config = dict(
    num_hidden_layers=21,
    hidden_size=96,
    num_attention_heads=2,
    num_key_value_heads=2,
    head_dim=32,
    intermediate_size=768,
    vocab_size=8192,
    hidden_act='relu',
    norm='layernorm',
    norm_place='pre',
    norm_eps=1e-05,
    positions='learned',
    qk_norm=False,
    attn_scale=0.177,
    bias='all',
    tie_word_embeddings=True,
    parallel_block=False,
    init='orth',
    init_std_qkv=0.0672,
    init_std_o=0.0834,
    init_std_up=0.0962,
    init_std_down=0.0962,
    optimizer='soap_variant',
    learning_rate=0.00623,
    weight_decay=0.0,
    lr_head=0.0108,
    max_grad_norm=2.0,
    warmup_steps=200,
    schedule='wsd',
    decay_fraction=1.0,
    decay_shape='linear',
    final_lr_fraction=0.0,
    batch_tokens=32768,
    max_seq_len=256,
    doc_mask=True,
    z_loss=1e-05,
    train_tokens=146100000,
    max_steps=4459,
    dataset='wikipedia_en',
)
Each number is 500 + 50 x the weight over its row's rms, rounded and kept within 0 to 999. Layers, rows and columns count from 0. Numbers have three digits each. The size before them is the row's rms in percent of the matrix's.

# layer 10 MLP up, 768x96, rms 0.0962, rows 7-40, columns 0-95
120:487510469509478441587533447523506474453536503534509545455439435591551404506520505475537516508482409416435516446635532494485488413424432482500560567528472423455433561586561453547523485546491552547451653490485541470510471459529588546603528492531553483507474468528475479520471564484450491447
111:539523497504492503586592479514544498485472558473494568538503457583547446487545456576587436440535552499495493484417515646467539432487418464568443493495442496546534558573512466556460492526462481547509585501524606502487576490542480482519473460449545589466356481507575494514503544494524449605
085:488464429538569463654467470461485525519571490422471491508498478531515524497457464481401560517473535539489467547558594469473566459474517452491429494439551462449407485468576476525508471468471442496507509490439467583601564550406475515609469524570409524552456600556516570471552538518490439497
080:479526526453366640540548405575418386564544536472520551466483532524423468441404473518546398521503445477536515524465476432578472484439517497489423469469549517462450477498512527471529477516560388472446467489423455483449483500488585408513499495479411543531511548484431504463476496476523486508
114:471475429469541482537400549576530581446527439475487467463622506416533420538391533518510535503481465458503463534463488580516523576524482626570521469553415488561506528459455484502471425474506465480494538573551461557371598517461520489470526512515557492506419552441545479462494559558542462461
107:458445494474543503539494452556454514572485542487523599485409531488431506576445485447474570528501504496503424504416480454456481435389460513509503463547463474442531561530543499501515426519497546547452635518439403603472474525527486463496487648418411528511501506486473504494529472640523489471
105:539424474474473490521527480554461465494469468462520528439372419494533535559503539480541422541444515472456617508576527413555480446433559534477444484492598525555509563540497409491453585444494463537487515485559530450540515470443424464462543586506514462413478509530508459423437611402456522469
097:521447447422500452469496512501505529599487584457504474525465456564464504450479469384540496461441519500516456504632499557457444530425465421452566533414577509535563514492546580583506481507548435501432510510478545616488522465464421474548576536507624513522494491586520454560519486427467494451
108:462421444438519563517507525439497472511489466435402466450600437553452446537513455558509597485455525529445465525538515483505505591507568457543455517512570574527536548451627482508430473466421540622472445518518474517544580505535568453520479555482423501517503457558485452409553426551558465460
101:530468535486533540519456496487451542511539493490502511510483496488431470480455483502560610495549426611509489510451471428513573490534541468425497509615541456439474464562553513410605553488489455481481554439515469452521646473562501555494378498447491539406495496610495462500535424571577478550
098:443588486506476509413402521536512423562503552435516476555540563431443414477555530511439400589518507507564477474537514505518513477466458517562509533552476489565468524508543526446482466460504535486568571411575512495476537459488515558438506595428576352489510482492446461474546577571411455478
108:496429532491431488528491547470546471453487568427494453406512546459421444434447407454422534562483533440496561439557447460498438554472567527517498523514477606481451557464375490414499449477560557507583550480450524580495490453504434515544590592555524569523531571526529521553500517456546531487
070:449428560461498532451527469468508459541425542574518552488496409508591545521505561487530535528559490449521546592553509521459499508504505479489585489470594471513534520540542623451483521522570491392424614554597509537449548558418523439560448538505498499455512503509594529466615551548488535547
084:596482466504473480401438491588463572571530522471479448399493562531501467489569440577406466567494535503582524513549527571453477461456551458558444538538456481427472529565481393517492560487582570498519564493409469458498478529452453477588490507464555546456588473532487568515527507541573552440
104:445565571540538455411462439542472450523635442428494396515571527446547599562423494445446523472517529585473429492482505435547493452383582565537487461533595523461486445567482482472477533547508544465452473490528506504459496453554473534517504445505529521469479572519456500495540447442399539558
118:451465592432491413529515416558533458528559508461514434489530472381524565516520453448488426538562489500486454467610469482425498495539458574511427485433572530532478437468529481538475572463478386499474435546557573459474510477481530482465464481472594356538482511457516483447574530548573523533
099:511593503481488471478551610494453536465448490519568460441543431589396478495470463454441612578435524422530522416411512573529416524541451574461506488492486457495509523514530582593490489431518491473487523472503437506432494548450527422587472520435434506484480475482512607465570478544424474491
095:571433509524512490474500457559532568521475462473500548497527463628558511532508549406512472564420526438502412456466600450555529404469460502528567607537442520544561548545440545478462532542582493470508481581505468493450596556441436547487419439560514579507526485554531511533451507575530446456
114:494560418445533446570506582460450477463496459414537493566476542453516549538417478371581477582545495586540592494536535492523551470419531427491514491462456487508416591538529566521561583594490458519411504606512510484559450535537518467519431486440500423442484526547505526497499493557521471516
105:537580569468516445506520467412549572539532553431496448505538568487419509537504483511517399556441421531487469584462520427487512546435478507418503447452494533479501514574552517420496525557546463504578500594441526583535501420579463560492380487533479458454536529537427525519592426473523428534
107:505481438466470612530471513551524509577539498449500444556502554532507500494544439412458530465531571473522573460535557510450576524493501490491468466513472405537506568541439512528422482549482498580494579556613396480406448582446543537510490583527537470530470537542460482479488631548470589583
101:444501538473510551542514598552454584495516504535505524517564515490472502576439511414503502552415498456488641443552456497523539465476444452577487500501641438423501459444480474428368466522478426543533462555576500582459443463446518584507515527428558579465522529507540546502494442478500481517
105:581596547591520504550448499500557551535523543493491469460542591539521428453485458467512572456435503432455455479496480427553487492602407526448472520454501509524504604545488515456414463473471367496549506530475473572534530528486529455437481515460518618590434489480442457438489463539500482384
082:438523421501485527414490464485521561552471468440544545477544505571445410546575470498451570474424442486493545457435555548651457501475370481537582471565454472568532577465505511501508490451552581454381493563507454578538544499508561495484546407485483524507524534534481484454531505439540459480
112:565453448494503450560395465516572504483508443519454474547405510536496558419555514533492505515565517590368488489600402501459558437433468470474455493498497516454602455532550489467508500579446490561436553549501479575572453539530520518418463562561555519531486542515460539435586470552495516425
093:474433623495469549568500499489458482470478496479439520512446391471436502421459412490499393451453428505545448492367547507417498559574477571473480595443509474522550490463544567543406427543484463571501537509479488467522555547504527496522554513551556456535557544495516571596538541494558474546
090:443499569469551533445479490392441546577591579400613486459487447471526501526518567537585536495454391527449481478559492424375445533472503515527520508448454511516476488469484473525425389570507578522423523529449449520521477458511399475478506579535564463521510531452511562453540492517519526530
095:453551538542446449560445550451524462524465487491459501462543564555568559416423535524525401542500480516537544586439527510482520516511423602519537526396629487529519508484473511486455435584614494482435485470514473466447559648531521462488481435520519528458520588506529520418523511479563505442
103:620458488454427472538506608444522466527542484492521494557471508490646512535493496507525582485452538473469565471534443550591567395454455438492447490514445466595525546513589505524474508472566521477433495607516502423488523491477452482492560480577502465549483536394480438456515563508504496387
113:484446496452590573540519619515495429450501485480500504486461514477570517453509486627490554482487474496653481508427461616498542516490579499508434517541523531520589542481503457513439458501481487541518492536486518483615578506513556505514594534479573476577502448557510549437599440444453467575
102:557425455460441489527466521501558473431462637507522514465523470575509459522509470444513527549462582576494442504459474444427466546459460460466491507526486423525601461545433497528458447437480497427465531543511517534444502507612462411512421435658467490513550526500516483384530508432552544517
106:566549465436518414518483425564564470440466493449530427499495592457464515513437534513494495534580550539444527550578448524544522387546472571486493513592390526611469578446545563540515517452568575532517426422518520550553443484417445515482547474510488497399465518529435498475515538452512533493
105:449497580459560543552510499551514519441619420530472519458564469548455531467451499516531480468450469538569505474509521504425521467490448488498428564548615568433483484354484528437426560539498506427536450477490564536505570537464430494472457508542422495504399517503553403487567422433467481441
087:537560578440542484544533523486435600512468523404520488478524556472472513590525450508600510556559481434528443471530540494378514477456527467456617454586429549495484513472554523439524473517420503490556510463488499499514475472414405611508543445439498598500522508461470503418419423455527484523
# layer 10 MLP down (transposed), 768x96, rms 0.0962, rows 7-40, columns 0-95
127:481424469398543468493481449477443534547466485550424513493486522563457500487590550515432490486479418519503519568525424495563503530459532519502479447486497525501516520451536514497544478583538570517437564545564525370611608532485474639451495584546583537480480406490470469431541559527438452525
103:447411456470412463477459427509491465569535427507456469510547533580452411471448504517472478508527462538659550479485548460478469485566546510584405506519558511504539407522466425531492458521533389498457429544425528487489453412482517509460590560508519474524507451416453493595499482523562442482
086:450507526512495448418476497504499394522476522523525547467548569468444515497495469490546537389496498435474430468529501506433534483570498518553469466502431494457506417498464569479577526592366466515470404532539409484362419553530493490611491473571489514475484513509397501591501495575546542498
060:471519420437500447459409473452479497496544505460442452477591523519488574586449514533559504425522486470461535421506458498490559526436395512487572432440501511388535532505543499525487508407490472576437443554513526436527427615443483582490573543468573454511600458494557491550563544525461481450
115:511561436558514469519472427518458579417526511435564529528534558461506408455475418496489520487547489450498486455475519545497440559520519579540554509601564436483510397427509451514536557522451514473499460619512432557520573568520553503538469484399578523522540598459534551509372493506496426507
103:478498534510510417491392558553466545495421513554523489483450458490432518501530518542579531542486535475506522511454496540558516457569495518505471476536546460346434487541433440368570461549475375566508516559508442485495496579525499492451421557551570420527482549503487496465576483494467602416
105:568528470597421469509531471477555572421552541522516623569482464445553458528457521457439578478484570455619556547529478542520538565536439513567427521507537489515434457499573470496550558586445481577552450458397515547513432559496519557462512478431498516490520466463483472485537464538492396563
084:522550556477384486511546508440532573499478508415556521542478467416429450485493435459487467455467566454436499477500548551415553470387505495468521564484456577480502491435537377479521521443527463579350506503493512466436488478435503457423500439462520481560548459448400536505462472446563537470
111:549552570551544519531465439452412572576555546490551536532482477521513541444549529385591414545552463510556504559467471514520468482494461398372555438445546510463581521532432507532488586495551463425496507488505466480496474507562415466533450463484538493579466482535505621572489524481472546577
088:493554502541516560553518526504558423550468533443620527590535517432491582487550493485550556579546466614542548482461527493548464571572526603607465549499576450625419501428451463513456484435532507497520501549449443542489493552473538493451505493538576565483485516545486518514440587516482478435
103:469453479397504486518558482431432463486501524440499493455547469565519461364447503530550537492509495443504411475424459540516532547582535485452443545560478606508464468447373483487497552500499430523533511466528510485501457544505416363507547472540575520618491543533440423413508512480461548540
121:517533503536535459536585583495480584486520524515470493494494459455441603494473551455452482542548499446372582548558551453519401469416488582536455410495489601449433461485617483526575469455518448501450477566498596475480436553475488458436518480448513460511515443530506481476548427549507476591
057:507496512508492462481443512533549557531469474478439578461446549509506416502531501574541479544508474507439563507447483467529433496483459601594481552551401570497524503500592466379430547576442419540511421468404539528543538448415479467582437458499520436494545479500518425552501496416515610476
077:501490633507420519506620460541576449538525504578440431499568501622479613522626482518511534485499504513470482454490424614486486576485534530447498478487513546568562514487476497450456533545494486472509533499563494542486411492522483456515557463491491512542425587388471448493412519446467531489
107:467545492484400544412491591481480527501539487514497551449437597501509464471539447588435544510574446546435548550552497535462443437525462452418523541518537430524467579584517515526485429592424435523544512413463492454440480386538444429480483592522499549529462484501564457540491562482509582473
125:475474528559503494444574389324467446492586605491529491529462509553527531451559435474495492516458511438459484545517443534551410534541519478499569518539442465551416499481460443518496462557596444546403528581507484415486502475563533464481521524602566557440477480532545525543467558480495493473
096:554479526540432459460541418513515498513510507453462523569467510466510534497500435602546501518534445481591479434499419591538471559507500522535377516536527539434489563482477432478512507538501486510417495547574419412581553475481439497480539471534665465542457593509513486400528553517498432579
084:596538497467466426576480450544531458551487426501546591425490467467511534485556455502455439556531526538524485517470571552485484460500628477517425457538506485441537479521451550520553474474539594512502476490493534393516494577379579494522583485629450459452515496452536462550466494421548597470
113:430582457469494532538472581393467507584481471489486517517514475489485459542413450532476562453456476609520593443561618476528504550412432473489491477477499504473527484565453506419474505462471470509477494605533573452528487441485566525396538574471477580506435544468487498449470420482474478627
111:418497481503506546580556406606472489470424429553488454455501510499501573493475528414495463469464431455484549528520502561501469464513578508615488478518480339500519566531441549511551439474434616511479518508513496362542569557522438525467563521490496534462506500541451501426502566493571471518
134:484546551431620519427470471479522452531475523433497470526495506456516584508490579512481519511482519456582624535523498455492490507497507538507472399537492570511449489526438539435496461489597611481535460519381515525455544558447484545555516535493567512451391574463492394556505499529439415594
107:508541575483460510531482537467494453473540433456619487449527504527524462448349439434512553555478531540570504451418539467569555544507519449524513491490503505537521422511512541600483510466540437509501525603531430517475459515521543570511520478514454569415499490528433592442617529513581384469
089:481450528461513477488542361495492519489458486572490380494551527456485524541551515447472436495527444483495530565432513482563492559502434501432597547523594466479553416531525591411446480490458404514440485535517611622572610486498505438490474555532542520441457437544499487498502488457462473513
086:466455544496478430430535412492511493558525526483474582540478493484441502452529467533390492560490520522431584552497581488436489529474522459499450564409530520463476438522513423520553452519479514491487499519448582533409467554487610481571682587521487503502424461546434518519554458500538417462
125:448477454444534488416549511545519578466533606450567524451455487475455481498518461458571500416542512434525528492508426511534356532451527475534575469506491521462584481500523577531558527530513436530562522389522563518582583485530504520447413545542564572600539498503586485502540467515424569477
089:498492554426555565558435560593525549489505383474507511475528449467421492508491518460456480449412446576544505451490623512383517532565534558556509506519445429517551471441502504437509537398554496624445453468470587538506419499519467493517553522474587513561513517489502542570469448452467532495
091:456538512469540468576497492584414567442500485458583462541537390585509492530540522526491498521489534532455506474488497515591547486404429488519428414465539507501556418462445390474516428528519549462575468496453473562471455508513441389458550427588492493569475507518500466453494449569611436465
094:420453393424560470408528540467548451525572519522525547503611490472388492506553531484429559504505522531383481472542516513429536511546477443467483513477512557458494430510553470526444384492560508487527498530473555442450414566577575502510517560503575437444471442565402550537515458533501503469
086:502439514523485591551495525458579532504486474459464535461581558467366520600461481554479536463502458532504511460425582535411499594572408611556519512443436491457468433485472472475534510477461529512489528538524507521481522429482442460448576481380544433501582476406554523515442485516470441549
098:376539564556459497525428564504572509545504486513552569490506500415512510487482446614600486418500443474544490462390426535637525473578491441477453501577458535489518489507486523588460468482513506524491436504491412436523508456554495541534479425412402472534495462412468476486546457485550503506
109:443458482519498446486498475614468504468412463602435478541504457518488535511585533542522466429601553519554505630484557489606459498462580523543411483428530521529523561591495440461441513470626497503553465550507468463554494510542473473470534402477412486569495538550493506488501482563500581486
124:485576550536467503535563526484494512411489519490401568490495536564457567486482464514400528525490486493519539496478528532451514456551461489521533548423450468435484491458636420528395421535489489557434472365552562548520483473550447521496538435462486538454531412558497516469579414562453401470
124:495541456548480542545433520440483486556530532516495466502477491529500502542568572423431515445435489536514557585436462440502565398505527494485511485484510578445498471598536547444440489553474568472433598574494479486454541493429572497482467648468461584423483460414477429551576565559480545522
079:456516555532461482533454582557459460421492502578463468575556500485573496490487554467447378423571486523522545505485449504594517459598513605505494514545583512549547395465580483528455521546543557506503566552447428494429539543485524478415495534509530494478443540542532473420515525548548372472